{"n_layer": 14, "n_kv_head": 4, "norm_place": "pre", "rope_base": 1020.0, "qk_norm": true, "bias": "all", "tie_embeddings": false, "init_std_qkv": 0.0141, "init_std_up": 0.0141, "init_std_down": 0.0, "warmup_steps": 103, "final_lr_fraction": 0.1, "batch_tokens": 16384, "doc_mask": true}
Each number is 50 + 15 x the weight over its row's rms, rounded and kept within 0 to 99. Layers, rows and columns count from 0. The size before them is the row's rms in percent of the matrix's.

# gate: layer 4 MLP gate, 320x128, rms 0.281, rows 209-226, columns 0-127
# up: layer 4 MLP up, 320x128, rms 0.268, rows 209-226, columns 0-127
# down: layer 4 MLP down (transposed), 320x128, rms 0.153, rows 209-226, columns 0-127
gate209 098:57 68 51 53 78 32 38 36 45 49 67 60 37 59 27 34 45 43 31 41 30 56 67 66 31 18 34 36 59 42 59 09 66 34 48 76 51 66 42 39 34 58 29 49 27 56 50 46 40 45 61 55 37 25 50 34 58 57 35 69 58 18 30 65 52 56 42 23 77 55 73 71 37 48 41 39 42 66 55 52 43 30 58 23 51 45 46 55 47 60 66 52 46 49 56 60 69 49 55 63 25 37 35 50 69 45 32 43 50 65 85 47 58 62 54 54 38 69 56 71 71 64 53 62 88 31 74 64
up209 092:45 50 46 21 37 70 50 46 36 29 43 34 59 57 61 50 53 18 48 46 30 66 58 49 59 50 48 78 37 67 67 33 46 43 36 14 63 49 47 22 21 58 48 29 45 52 45 86 52 40 65 33 32 28 38 62 49 07 61 63 41 37 51 40 57 37 56 53 40 33 45 38 31 38 53 60 36 22 56 52 57 52 39 55 56 85 65 40 58 30 38 35 46 23 40 35 57 29 51 29 48 47 56 54 63 67 24 49 27 35 57 25 59 62 50 48 60 60 23 75 46 50 67 48 18 66 48 47
down209 098:60 39 32 77 74 27 50 68 66 71 71 47 56 52 59 22 59 66 43 51 53 44 41 53 70 52 65 48 52 36 17 52 66 68 76 52 35 47 66 66 66 35 67 34 76 64 42 32 58 80 39 38 63 57 53 24 59 75 51 30 65 35 37 77 82 59 49 47 54 54 74 68 58 67 58 62 56 55 47 28 46 49 64 29 40 36 50 57 43 50 58 57 59 64 46 77 60 59 43 57 57 42 47 68 36 62 95 49 45 62 26 64 47 68 33 53 57 72 65 55 36 65 61 30 42 60 68 73
gate210 103:33 37 42 59 43 54 77 66 67 36 35 48 70 56 56 44 44 25 41 45 77 37 39 53 30 65 65 78 49 69 10 63 29 25 41 50 45 31 55 51 44 54 59 33 39 30 63 62 57 39 60 74 64 69 72 51 42 44 44 71 56 36 62 74 30 51 35 63 30 67 11 39 50 28 60 47 69 54 20 60 54 51 77 50 44 38 53 31 31 35 56 56 25 45 51 43 73 37 57 46 56 67 39 58 19 69 90 50 46 47 57 41 48 57 41 50 57 64 42 61 42 51 68 59 48 56 80 52
up210 114:54 56 45 48 65 70 51 54 64 47 52 67 76 66 72 54 51 77 67 48 56 63 59 45 37 35 65 22 70 67 49 64 36 53 38 18 59 77 72 28 42 79 36 53 68 59 71 57 13 55 53 41 51 71 34 67 52 40 20 43 42 59 65 36 24 71 71 38 71 44 32 52 53 49 58 24 58 63 54 35 50 35 38 74 63 44 17 66 58 35 46 48 52 45 62 32 38 74 47 50 27 22 42 56 56 43 72 57 66 33 43 49 34 45 46 42 56 57 55 52 47 47 39 62 76 78 26 62
down210 116:29 36 31 60 37 51 53 66 32 45 66 47 34 41 58 41 17 13 48 55 48 36 48 50 55 53 75 60 75 43 23 31 63 44 49 51 42 36 26 72 61 33 74 48 44 46 11 37 52 68 40 47 38 36 69 41 48 47 62 57 63 37 21 61 63 51 20 69 57 61 30 47 39 59 31 48 49 53 38 62 69 50 63 54 41 59 96 55 43 63 71 38 25 57 41 45 64 43 45 43 48 57 60 70 37 71 56 54 44 70 60 52 57 27 60 64 63 52 56 61 49 60 56 33 36 20 51 07
gate211 100:63 67 81 66 47 50 60 34 52 60 51 65 54 61 66 50 50 30 55 67 32 44 49 77 42 34 61 32 51 34 22 33 51 71 42 46 59 29 52 59 37 37 48 59 60 70 54 63 31 61 61 51 49 60 52 31 25 47 47 66 60 57 55 28 71 63 35 60 72 56 49 53 57 57 52 27 61 42 62 52 49 52 33 63 90 55 49 78 83 68 32 64 83 53 39 52 42 27 38 77 67 46 62 28 77 66 82 36 11 55 49 50 62 40 46 49 64 66 70 45 72 45 55 50 39 25 59 57
up211 092:48 72 53 43 58 46 48 55 41 17 49 76 68 52 73 34 23 52 27 23 44 55 33 48 53 48 58 40 41 55 63 17 32 16 59 75 46 62 53 68 59 63 46 61 33 63 46 24 34 20 41 57 50 25 44 40 47 74 64 50 42 57 58 46 20 36 31 53 77 35 35 65 44 54 47 63 35 39 52 58 71 51 32 46 69 43 44 71 53 43 65 53 41 90 48 40 42 70 67 44 23 30 41 56 67 49 48 47 58 48 73 41 30 67 61 71 24 54 50 65 22 56 28 54 67 62 52 45
down211 088:49 29 48 67 67 44 48 57 52 75 69 06 32 31 50 77 50 56 63 54 70 26 43 58 25 37 48 59 67 20 60 63 52 34 47 40 58 70 39 51 66 69 38 57 55 44 46 37 50 61 57 54 53 57 63 23 74 43 44 40 41 38 63 78 57 54 45 43 37 36 56 62 46 63 51 76 33 97 26 48 52 54 58 37 64 77 65 39 33 31 46 55 33 47 50 40 53 32 49 44 45 66 65 66 48 65 27 71 66 44 13 39 62 53 64 74 76 50 35 46 44 53 54 23 44 72 53 53
gate212 118:60 48 45 41 30 59 33 40 24 08 45 47 19 63 78 40 31 51 52 74 48 60 54 63 35 30 35 64 66 57 77 30 46 45 80 72 59 53 37 55 61 27 57 57 69 50 44 65 30 46 41 59 67 50 25 70 39 32 66 52 60 63 58 52 41 68 56 36 35 77 44 48 36 49 48 54 60 60 43 53 43 38 68 65 15 48 79 36 39 51 51 51 59 23 70 67 81 48 54 34 30 67 49 57 36 75 67 41 41 72 73 43 59 51 70 47 41 73 35 51 51 66 63 27 63 53 55 39
up212 101:60 56 45 46 49 53 39 48 62 68 59 50 50 51 45 07 35 62 28 54 64 31 29 27 66 53 82 35 39 57 65 73 48 36 48 62 30 49 43 53 30 53 44 52 57 39 88 46 70 50 48 17 43 51 64 61 62 25 64 43 31 30 67 37 37 63 50 49 62 40 00 51 41 64 13 12 49 58 47 55 49 55 48 38 58 53 64 58 28 38 54 45 44 49 60 63 40 35 85 33 59 38 34 28 23 49 58 46 32 55 65 65 39 59 66 62 58 56 43 51 23 61 47 32 56 48 51 36
down212 155:54 65 49 45 32 29 49 41 61 37 71 57 57 46 61 78 90 56 86 60 32 82 48 52 57 37 49 43 41 83 50 38 51 41 37 19 45 43 57 70 38 32 58 77 51 44 29 36 68 38 71 68 36 25 28 42 39 44 36 55 52 69 40 56 14 41 52 33 63 55 34 36 53 59 56 44 64 63 39 46 58 85 28 67 74 46 49 55 59 67 55 40 37 51 47 64 33 33 58 29 72 48 11 68 59 32 66 37 47 48 50 44 46 54 43 71 60 68 48 44 37 27 60 55 50 42 54 38
gate213 093:53 50 40 51 33 19 17 49 56 60 38 37 20 62 63 42 63 43 53 27 55 50 63 67 63 51 62 41 37 31 49 26 50 45 66 27 53 45 68 22 48 44 73 69 62 73 65 40 79 53 51 66 58 40 68 23 42 40 84 80 69 19 46 64 30 52 55 56 42 52 59 35 34 45 55 64 57 57 69 51 23 74 39 55 41 67 40 08 58 42 53 48 49 41 37 84 50 34 41 54 43 65 52 54 39 43 67 57 52 52 67 46 50 33 46 26 62 30 36 39 59 29 50 47 51 33 51 17
up213 095:38 62 48 42 68 53 76 43 48 46 71 54 81 42 52 79 52 38 47 47 55 54 60 55 36 42 36 55 49 36 47 50 56 89 42 69 44 45 84 56 52 61 30 25 55 68 36 70 37 61 46 35 36 75 53 77 30 80 33 42 37 74 41 53 64 38 45 44 54 60 76 77 48 59 42 26 46 33 56 39 46 37 56 50 47 36 35 48 76 59 44 41 51 31 37 43 30 60 52 43 42 67 22 55 27 77 69 04 39 76 44 42 67 69 54 55 64 42 43 41 45 74 65 39 64 45 38 43
down213 096:61 38 56 43 33 63 33 51 20 31 33 37 40 58 56 17 63 28 44 76 35 79 34 54 54 39 52 08 59 73 52 50 60 44 83 41 33 71 34 62 39 41 47 32 35 39 31 50 42 35 56 75 58 47 57 46 34 56 42 24 48 65 60 52 58 86 48 53 38 56 40 62 40 82 42 81 56 51 64 54 55 47 38 50 38 71 57 45 26 63 43 67 24 65 53 54 76 42 40 65 49 55 38 32 52 18 58 63 56 50 48 54 25 20 55 58 48 65 41 35 48 41 31 51 36 49 70 67
gate214 101:68 54 68 62 57 51 51 64 63 64 61 43 57 35 31 29 49 14 51 54 44 69 29 71 50 40 39 68 49 31 45 58 30 52 57 71 61 49 57 64 36 48 74 68 48 46 58 47 70 75 41 58 74 59 62 51 36 50 31 57 72 34 60 67 20 49 42 54 76 28 57 72 37 73 53 39 50 67 23 33 64 36 72 54 32 40 09 59 87 46 42 52 61 49 56 37 65 86 56 24 60 29 48 24 46 53 44 38 56 55 59 44 51 40 49 44 71 49 54 58 33 34 63 49 14 48 48 61
up214 095:69 32 44 60 67 34 53 32 31 39 69 64 53 61 25 48 62 51 65 86 51 43 62 55 48 52 48 57 49 65 39 51 00 71 23 52 55 54 67 50 52 43 59 43 64 72 63 26 69 71 42 38 36 53 42 48 63 50 41 69 28 52 40 22 64 24 50 47 36 60 48 40 85 64 69 64 58 63 45 65 55 78 28 68 43 38 32 50 38 52 56 71 48 72 84 53 46 48 43 67 64 46 41 49 61 37 61 34 29 38 70 36 60 39 38 73 36 57 78 73 52 75 53 48 59 58 68 47
down214 087:40 51 28 53 24 52 43 54 53 75 49 61 48 42 65 47 38 53 63 42 39 38 40 41 26 42 43 53 43 33 63 77 64 35 59 42 71 44 53 35 63 44 46 27 50 25 50 70 49 65 35 63 58 50 65 61 69 42 55 20 46 56 64 86 34 54 67 53 20 52 40 45 35 63 46 43 31 24 43 48 41 33 81 58 64 55 36 65 38 84 47 62 44 49 48 38 40 36 81 54 32 63 62 47 46 56 28 84 67 53 32 43 06 44 69 53 45 31 61 28 19 41 56 31 56 59 57 71
gate215 106:55 76 68 45 67 35 56 42 68 25 51 57 44 39 52 60 61 31 48 56 21 62 63 60 52 51 64 42 48 59 52 76 23 52 44 58 64 47 69 45 55 53 63 36 48 65 53 42 44 61 59 57 80 73 83 50 79 96 32 50 40 37 32 83 32 43 54 57 47 58 27 53 49 89 46 50 35 56 28 34 48 62 65 37 37 52 63 46 61 47 60 30 67 49 53 39 53 43 28 54 55 50 59 54 55 39 48 54 71 50 86 55 57 75 37 57 53 72 94 41 38 44 70 56 55 36 74 50
up215 104:51 53 38 51 58 63 52 52 38 61 53 47 67 46 81 71 67 75 95 43 47 41 59 61 35 51 39 65 27 17 32 49 60 55 34 70 62 53 48 44 73 61 57 37 22 67 61 19 75 51 44 52 66 41 44 46 48 53 20 56 63 55 48 57 46 46 51 35 32 43 73 60 40 19 62 72 38 56 47 45 23 59 41 61 54 77 54 49 43 57 47 51 52 66 37 72 46 33 54 40 54 63 69 24 70 63 38 38 33 56 32 25 25 40 53 46 24 45 59 47 21 38 47 23 49 46 67 82
down215 099:50 53 49 56 57 65 39 42 26 55 38 47 55 36 32 23 54 50 47 50 67 29 52 36 41 36 45 49 77 59 47 42 53 59 48 18 39 58 60 56 23 56 30 68 77 42 51 45 61 36 60 53 40 65 06 59 50 56 62 44 53 39 47 50 43 66 26 11 66 70 50 79 26 58 37 20 49 67 68 26 53 44 17 43 59 43 45 49 52 19 55 67 62 52 73 48 41 60 52 51 41 42 21 57 48 55 34 61 53 32 69 45 49 52 52 44 30 58 28 71 70 84 67 58 57 84 35 49
gate216 098:54 57 58 34 51 40 49 27 27 36 56 63 72 77 60 42 63 54 48 68 58 38 72 66 53 61 55 65 56 16 59 66 35 51 55 51 48 61 31 75 48 60 47 44 25 62 63 25 73 67 60 39 47 47 96 45 72 74 40 71 64 49 46 66 22 18 66 46 33 68 58 51 46 51 82 41 52 35 34 43 49 24 48 51 43 43 57 37 69 46 33 58 43 76 83 53 38 58 47 63 71 51 56 11 67 40 34 57 46 28 46 61 69 52 52 40 76 53 63 35 35 64 54 43 47 46 47 42
up216 086:44 52 55 42 82 57 40 41 47 42 52 56 31 58 57 46 19 66 47 49 80 50 53 38 77 60 36 25 41 70 16 62 48 55 62 38 24 59 24 84 41 69 48 43 78 65 63 38 41 60 43 51 36 41 42 42 23 44 39 55 62 69 49 73 26 67 48 61 38 46 58 51 38 43 73 50 60 47 40 57 55 22 68 49 34 44 66 21 45 25 47 75 15 59 61 48 47 36 27 49 63 34 50 43 53 31 67 54 20 60 67 70 63 59 37 84 63 32 45 37 47 52 44 44 63 45 65 51
down216 091:49 60 45 50 47 62 43 60 84 64 63 43 98 80 52 48 59 64 55 48 49 37 51 70 44 56 73 71 75 34 70 51 38 59 48 50 66 47 28 44 66 46 81 39 39 34 57 49 30 76 55 27 55 72 53 57 91 67 55 27 35 19 49 43 65 51 51 47 49 69 43 47 53 67 58 32 52 44 41 71 50 50 47 61 51 42 46 59 34 72 60 44 68 46 50 37 28 68 72 49 44 62 69 47 32 80 35 46 77 40 59 28 33 52 68 30 52 27 62 67 41 42 73 42 29 39 57 38
gate217 099:35 56 53 31 66 43 59 64 46 51 46 52 22 38 53 45 41 68 45 82 62 66 76 55 29 54 44 47 48 39 62 58 36 56 62 17 42 45 47 41 34 39 57 69 27 52 26 54 50 48 70 50 65 46 70 90 44 65 81 54 61 70 46 49 43 46 52 25 46 67 40 45 32 33 60 56 26 59 18 76 55 23 54 35 45 48 26 48 50 72 65 61 56 49 59 24 34 69 70 41 55 64 63 49 38 59 52 38 58 29 52 45 30 44 57 41 50 53 69 45 83 72 37 24 81 78 44 33
up217 098:82 28 45 53 43 49 75 20 54 76 59 58 39 50 44 41 55 19 46 58 28 58 73 51 56 57 35 52 42 59 32 56 49 59 46 44 47 60 44 55 40 48 40 33 65 65 45 19 76 51 43 34 53 83 36 26 72 72 34 39 61 42 47 31 66 38 55 50 59 45 47 36 64 41 65 54 38 11 67 53 26 52 31 61 91 24 50 68 63 41 55 41 53 66 11 47 38 62 60 31 61 46 37 35 63 35 28 44 71 55 42 50 30 40 53 40 58 34 73 30 40 67 51 61 33 51 55 65
down217 092:49 33 68 58 29 64 34 34 34 40 52 45 73 45 43 66 61 50 43 42 39 63 34 38 39 21 42 36 61 70 56 49 77 22 20 42 71 63 60 50 44 29 38 52 53 50 40 67 37 71 34 56 64 44 63 52 36 15 21 55 72 65 67 58 37 44 47 76 51 25 55 59 46 74 38 42 54 64 66 28 40 52 52 32 41 51 39 51 42 70 43 51 16 22 55 65 49 43 34 47 48 40 19 30 58 53 68 72 48 49 43 46 65 70 48 43 50 71 83 63 35 54 40 63 59 83 29 57
gate218 077:50 67 54 37 55 48 32 43 55 58 35 24 25 63 56 59 50 41 43 38 45 58 61 28 24 66 27 37 59 58 46 31 74 51 44 34 46 55 36 62 46 49 17 55 38 63 42 65 77 72 48 67 69 81 77 63 71 69 66 46 66 29 66 54 42 59 63 46 18 44 58 64 47 26 31 36 53 49 50 44 28 42 41 58 50 79 43 17 73 64 49 49 18 48 52 61 64 37 38 80 26 47 60 46 37 45 41 32 33 37 71 66 27 46 43 41 72 49 67 49 35 61 47 71 52 25 53 53
up218 108:62 73 69 77 48 69 41 28 30 57 38 52 47 60 52 63 44 45 20 54 53 39 33 49 22 59 63 44 44 36 45 87 41 21 53 39 60 54 42 42 84 46 52 61 50 38 64 47 62 56 53 45 45 49 46 52 67 84 47 63 64 61 57 29 40 30 55 84 42 47 44 41 39 76 50 46 23 39 31 67 17 51 43 57 51 41 54 16 27 31 46 31 30 46 40 27 45 68 41 34 41 68 66 56 65 55 81 56 37 55 48 51 43 24 44 55 73 75 76 55 39 55 36 61 40 56 55 72
down218 109:29 21 44 40 40 49 58 65 70 53 56 55 57 50 45 24 62 57 74 51 29 41 59 62 73 36 52 69 60 60 56 11 62 83 66 69 63 52 43 55 19 70 58 54 59 38 40 49 65 42 27 58 51 60 84 46 41 22 43 35 38 54 54 73 66 59 71 32 65 71 57 62 61 35 65 51 73 64 75 44 75 36 55 41 42 57 47 79 53 75 42 62 58 62 49 71 49 42 58 63 78 21 51 33 40 50 24 31 52 45 58 55 55 79 53 36 34 30 36 40 57 35 64 47 59 43 47 36
gate219 086:61 80 42 53 46 44 60 43 50 36 41 63 83 42 32 33 40 50 34 17 27 70 61 67 29 53 69 46 34 61 45 68 54 46 39 53 62 49 62 37 41 71 50 47 69 53 53 58 50 57 51 51 39 45 50 84 85 55 29 82 47 21 50 70 40 52 51 72 23 54 64 38 55 59 36 30 53 71 42 47 20 44 60 50 51 40 12 40 46 66 46 48 21 67 44 60 49 35 74 20 28 30 50 52 51 29 58 56 30 42 37 65 35 43 63 44 28 47 72 56 21 60 44 39 51 53 68 48
up219 090:72 59 37 67 42 44 56 37 57 67 64 57 51 58 28 57 42 69 54 45 31 56 52 52 28 72 63 52 33 61 49 77 32 55 49 47 51 53 67 35 50 31 45 58 59 50 21 45 46 42 32 47 44 36 50 68 25 46 32 62 74 44 38 59 43 35 45 80 58 33 19 67 50 24 56 26 73 22 57 62 55 40 52 63 57 36 54 71 65 60 63 17 55 73 50 47 33 65 60 60 56 46 25 36 47 57 61 68 75 22 19 75 62 50 47 45 42 56 37 52 14 27 53 62 17 69 45 52
down219 088:42 46 36 37 67 70 41 67 60 43 68 86 71 44 67 58 50 52 39 43 64 37 45 57 64 43 17 73 49 43 61 46 47 50 38 66 52 54 37 49 69 55 48 53 36 62 70 58 58 38 45 53 52 67 53 53 82 33 60 28 47 51 72 43 69 28 75 51 50 44 66 39 50 30 32 64 27 52 42 32 65 60 38 46 95 67 41 72 64 48 38 62 41 34 75 38 93 35 21 73 64 58 43 57 24 35 37 31 56 45 39 31 51 44 45 43 48 49 52 53 89 50 65 46 33 44 30 59
gate220 113:58 46 41 55 53 65 47 17 31 49 42 57 81 72 50 26 45 22 52 32 44 50 53 59 27 37 36 28 42 67 73 34 32 43 66 51 61 52 61 37 37 68 63 42 44 38 40 47 51 51 63 66 25 60 52 60 33 54 64 54 57 43 46 27 78 43 40 78 42 82 54 61 54 57 33 01 31 33 45 37 47 52 59 50 56 25 44 74 67 58 71 63 82 41 56 58 53 71 50 39 25 55 30 43 37 74 42 63 55 62 43 39 26 66 45 56 59 74 35 51 49 76 28 45 44 37 42 60
up220 099:74 52 63 42 61 53 43 68 74 06 57 38 38 56 47 45 56 46 69 47 59 57 40 57 56 38 84 62 23 47 57 44 49 35 91 46 63 40 46 61 16 63 70 50 52 59 33 64 36 17 54 70 61 55 43 41 71 71 30 57 53 11 51 44 38 23 52 55 56 47 53 63 54 26 50 59 51 48 61 64 46 52 30 36 43 28 17 56 18 65 60 30 46 59 48 64 38 39 30 58 52 37 68 54 53 58 36 63 55 53 58 49 64 33 22 75 64 50 34 41 60 58 72 36 40 64 47 63
down220 111:46 50 29 54 71 46 68 59 44 80 62 70 39 41 51 64 54 49 33 63 82 32 44 57 65 50 32 69 75 42 45 48 76 61 59 49 32 60 53 44 64 63 28 46 58 40 58 68 70 67 21 38 38 45 66 64 49 42 25 27 53 67 54 60 24 43 47 45 54 22 42 47 39 60 36 56 36 27 20 66 37 40 56 54 67 81 69 47 34 35 69 34 48 45 45 41 30 29 83 62 41 51 49 73 50 71 61 38 45 61 56 44 40 59 61 59 29 63 42 03 47 44 37 63 49 21 52 42
gate221 101:53 48 36 62 51 68 70 54 19 56 71 57 05 47 40 60 61 50 80 51 73 53 43 56 49 48 56 53 70 76 26 63 71 71 50 48 73 62 45 37 55 27 42 30 36 46 83 39 52 29 66 26 38 43 52 56 39 47 61 72 34 70 54 65 43 31 44 64 37 78 40 52 47 55 54 47 50 33 49 47 23 37 54 35 72 51 62 27 73 51 37 24 71 40 55 54 49 64 52 52 23 23 35 45 52 31 51 84 43 32 35 41 57 68 45 37 41 43 50 21 47 77 51 35 58 58 41 51
up221 100:44 68 28 58 48 43 52 27 39 37 51 46 53 51 48 33 48 16 73 71 73 51 69 39 28 52 53 75 49 70 51 61 53 65 39 67 47 16 45 24 55 63 19 41 49 32 45 50 43 43 56 44 87 79 35 46 37 45 51 53 53 70 49 63 29 29 57 36 72 77 74 32 39 39 63 63 59 38 52 38 41 32 58 42 54 28 65 29 50 32 53 35 61 52 63 16 45 63 67 65 52 38 56 63 42 29 47 30 77 42 34 72 50 54 72 31 46 23 24 44 54 54 52 59 45 28 43 46
down221 095:65 27 31 58 37 87 29 37 64 59 57 52 58 60 59 64 58 56 42 06 16 49 44 63 58 36 47 32 60 60 36 70 48 44 52 33 61 72 66 28 58 32 39 72 32 50 52 27 52 60 49 72 20 45 38 68 22 54 45 56 30 61 49 54 57 31 48 68 30 21 14 52 49 57 50 62 57 57 58 69 43 61 54 74 43 23 40 58 35 45 47 40 56 49 65 63 68 67 51 70 56 42 45 31 68 61 53 72 54 34 63 27 69 43 46 27 55 67 75 62 51 49 60 53 57 68 71 58
gate222 097:41 28 29 49 18 48 78 48 65 41 47 49 24 56 32 23 46 52 31 59 43 45 36 37 71 42 42 46 40 52 29 47 58 51 57 38 45 63 53 64 21 29 35 45 36 23 52 54 52 49 55 29 55 30 63 59 52 52 32 36 17 59 42 87 50 73 63 50 25 60 33 69 48 77 60 62 53 43 44 58 51 64 68 58 37 27 52 31 79 27 40 48 52 72 44 52 64 74 27 58 59 54 58 66 63 80 58 39 45 78 69 35 63 47 21 44 49 34 60 53 36 45 41 65 49 43 33 20
up222 107:27 56 46 45 48 57 57 45 34 53 55 49 47 37 34 70 49 49 43 54 61 23 36 68 60 76 60 32 27 09 46 60 80 47 49 84 44 69 56 53 56 34 43 32 27 48 63 61 40 49 39 52 11 60 66 47 37 45 53 26 48 42 44 55 51 47 51 38 40 52 39 53 47 33 58 55 64 56 57 39 52 47 36 49 57 66 62 53 38 29 59 37 44 99 30 43 27 64 50 39 42 51 35 76 52 72 65 71 71 52 53 09 49 53 52 58 30 80 57 43 16 47 36 26 62 42 58 39
down222 097:73 60 54 45 36 70 63 69 78 56 23 56 56 52 39 41 62 54 47 35 37 63 47 42 56 48 74 54 54 65 47 24 24 42 46 20 32 42 23 31 69 45 70 45 55 53 39 42 60 78 62 31 44 43 42 48 50 41 33 58 40 54 71 72 53 75 37 64 63 48 56 23 75 53 45 68 61 70 54 65 44 32 32 80 33 42 61 45 68 49 22 34 49 12 65 65 68 52 25 75 47 76 49 49 52 60 56 56 37 74 47 72 61 49 33 83 44 34 41 73 55 65 45 60 43 58 41 52
gate223 097:60 18 52 76 35 52 24 51 39 55 41 62 50 61 59 49 62 39 48 14 36 49 55 55 43 53 41 40 48 53 36 45 48 44 36 41 61 19 63 63 40 34 26 31 48 60 56 37 42 62 49 45 76 45 48 75 67 59 54 53 50 34 57 50 80 36 36 56 40 48 52 49 65 70 39 74 53 57 35 47 45 24 47 40 64 62 72 49 41 86 11 39 42 59 52 75 44 53 31 57 64 54 39 28 61 40 72 37 10 44 53 82 58 59 18 32 37 41 34 57 54 77 60 70 63 62 67 68
up223 094:34 49 57 31 41 62 40 46 21 43 33 50 43 58 71 52 17 87 25 61 58 48 33 51 56 77 56 12 59 44 58 40 51 51 64 58 50 74 30 61 35 32 70 47 36 46 53 31 34 47 63 31 55 69 48 39 49 73 45 44 41 37 39 24 81 54 41 43 74 53 29 62 69 47 67 25 51 39 45 39 63 64 09 40 46 41 19 58 40 24 57 58 58 44 74 46 50 34 68 59 31 66 45 53 70 46 65 31 63 56 50 57 51 48 48 65 65 49 67 30 44 80 38 37 40 55 47 29
down223 095:19 69 49 71 41 38 43 35 68 59 53 47 47 55 37 39 63 35 61 41 29 26 72 32 25 30 54 61 53 45 47 56 70 53 63 64 39 50 72 18 71 82 56 45 47 45 42 62 94 73 46 72 52 34 50 52 43 53 57 39 73 45 68 60 21 39 56 65 46 50 59 52 46 58 55 60 56 72 65 37 39 50 84 72 71 50 56 33 41 46 45 59 44 28 28 70 57 73 33 48 57 20 63 34 45 68 61 47 67 56 35 29 25 49 26 65 61 59 36 61 48 47 66 39 32 29 35 48
gate224 097:45 50 44 57 57 40 53 19 32 46 48 53 52 49 48 56 34 42 49 67 50 50 61 69 60 47 37 36 64 58 76 70 28 26 43 57 58 61 43 71 48 19 20 61 43 99 26 52 68 44 45 42 48 38 36 60 59 68 51 58 54 42 57 62 47 54 36 39 58 36 67 44 73 28 43 72 41 14 42 30 61 23 61 65 87 37 32 66 55 48 43 42 57 04 78 50 61 59 27 59 32 31 57 45 49 41 57 39 35 81 37 35 58 51 41 51 54 63 50 44 57 53 64 49 46 40 61 49
up224 098:51 28 36 31 64 46 44 55 50 54 54 30 29 65 10 53 28 41 46 69 83 63 45 39 62 59 33 49 47 58 61 80 45 75 43 51 68 53 47 37 43 57 44 41 22 37 65 48 54 38 42 47 20 62 46 49 63 13 40 68 62 16 67 61 25 41 49 52 38 74 69 54 51 37 56 36 63 53 69 49 53 61 50 66 88 43 75 50 30 37 48 59 40 38 77 50 53 54 47 63 57 50 66 65 60 46 39 71 44 61 52 40 51 48 81 32 37 51 33 38 26 78 60 31 37 21 47 50
down224 100:39 63 46 47 43 58 64 33 37 52 44 44 54 36 54 45 45 38 56 43 39 42 63 59 36 63 57 71 47 50 74 21 39 49 72 63 48 47 60 44 71 32 46 55 56 41 65 52 44 91 56 55 41 61 10 63 37 99 56 36 58 72 42 37 59 70 61 38 44 55 67 63 54 62 53 56 68 30 12 41 39 42 45 37 23 27 42 68 48 43 60 48 57 41 52 44 57 75 71 38 37 30 99 56 29 41 50 50 27 45 56 70 57 34 51 42 38 29 62 54 58 39 64 31 51 47 66 55
gate225 104:36 43 41 75 35 82 41 59 51 22 46 47 89 54 54 53 89 66 55 36 46 68 81 22 34 53 40 78 48 48 59 46 41 55 54 26 40 29 65 56 50 70 67 43 59 63 78 46 41 48 72 49 43 61 58 57 36 36 75 62 50 95 38 68 55 40 67 34 39 66 16 40 50 43 71 67 47 50 48 52 45 83 57 60 32 61 50 47 38 35 44 37 50 61 64 50 34 33 65 26 57 27 61 65 42 43 68 70 48 59 66 42 38 74 48 33 61 59 58 44 56 54 63 46 56 44 57 63
up225 087:46 36 34 79 26 82 33 40 47 49 49 34 61 58 61 40 52 35 49 52 54 78 42 47 35 67 52 71 51 59 42 65 71 47 31 51 48 54 51 76 62 38 69 54 62 49 33 79 55 60 21 65 56 28 30 38 61 66 63 51 34 72 30 69 81 41 57 38 31 42 81 24 57 32 27 47 55 37 73 37 58 56 64 41 53 31 57 68 21 73 32 36 33 63 62 61 64 15 47 49 60 55 61 50 29 76 61 44 47 64 50 61 56 69 26 37 49 52 49 42 36 56 50 42 76 38 57 58
down225 104:53 69 50 41 54 49 59 41 65 62 48 79 58 50 54 72 64 53 25 54 42 46 41 64 53 94 48 37 58 60 57 36 49 49 93 47 35 50 27 19 60 44 47 40 60 43 72 50 29 61 46 40 42 70 33 47 62 45 79 38 61 40 37 41 34 74 47 30 21 50 25 44 39 33 72 52 65 39 30 83 44 36 60 38 40 33 35 52 62 20 70 54 61 51 70 29 31 69 43 70 44 52 52 64 53 54 48 55 46 45 66 52 46 81 49 50 60 62 34 41 76 34 65 57 34 32 54 83
gate226 102:52 45 14 50 33 70 53 48 50 49 38 52 40 17 58 69 45 47 62 56 13 61 57 47 38 66 24 30 54 87 54 28 46 44 71 48 57 36 58 32 24 31 58 45 57 53 57 40 57 49 77 44 57 45 52 27 55 68 77 47 29 53 37 42 40 74 67 61 40 53 40 55 45 72 64 55 40 40 40 56 47 52 32 54 49 53 83 16 54 60 56 56 29 17 28 64 67 47 45 51 60 35 46 74 32 38 26 47 46 44 59 42 44 41 66 42 79 14 35 48 26 48 64 55 41 48 50 75
up226 105:33 54 45 59 37 15 31 21 43 63 74 77 57 52 67 15 19 81 65 71 46 51 42 62 66 39 45 53 56 55 32 36 41 50 53 40 29 74 48 27 37 11 51 70 19 46 40 50 57 49 81 38 56 32 36 38 62 57 65 45 64 52 54 63 40 63 32 40 66 71 41 17 38 39 51 32 50 56 57 65 46 47 46 40 26 57 59 48 67 43 71 37 62 51 59 41 60 41 53 33 55 37 49 39 63 47 66 56 50 41 72 62 61 43 69 38 43 56 71 31 41 24 48 58 33 44 66 79
down226 098:53 22 49 40 61 53 62 74 74 53 47 41 41 62 60 54 66 17 27 47 50 30 79 33 64 64 51 41 71 39 99 48 37 47 33 66 58 36 44 72 33 66 64 52 69 43 48 27 40 68 12 50 78 48 60 68 55 44 42 44 63 43 35 47 80 49 38 61 51 39 25 64 42 42 64 58 34 50 32 21 53 56 51 44 62 52 69 61 27 50 38 60 43 45 45 52 49 65 37 67 66 62 64 45 54 57 22 72 27 33 53 39 56 40 31 67 42 46 36 68 69 45 58 50 53 68 33 26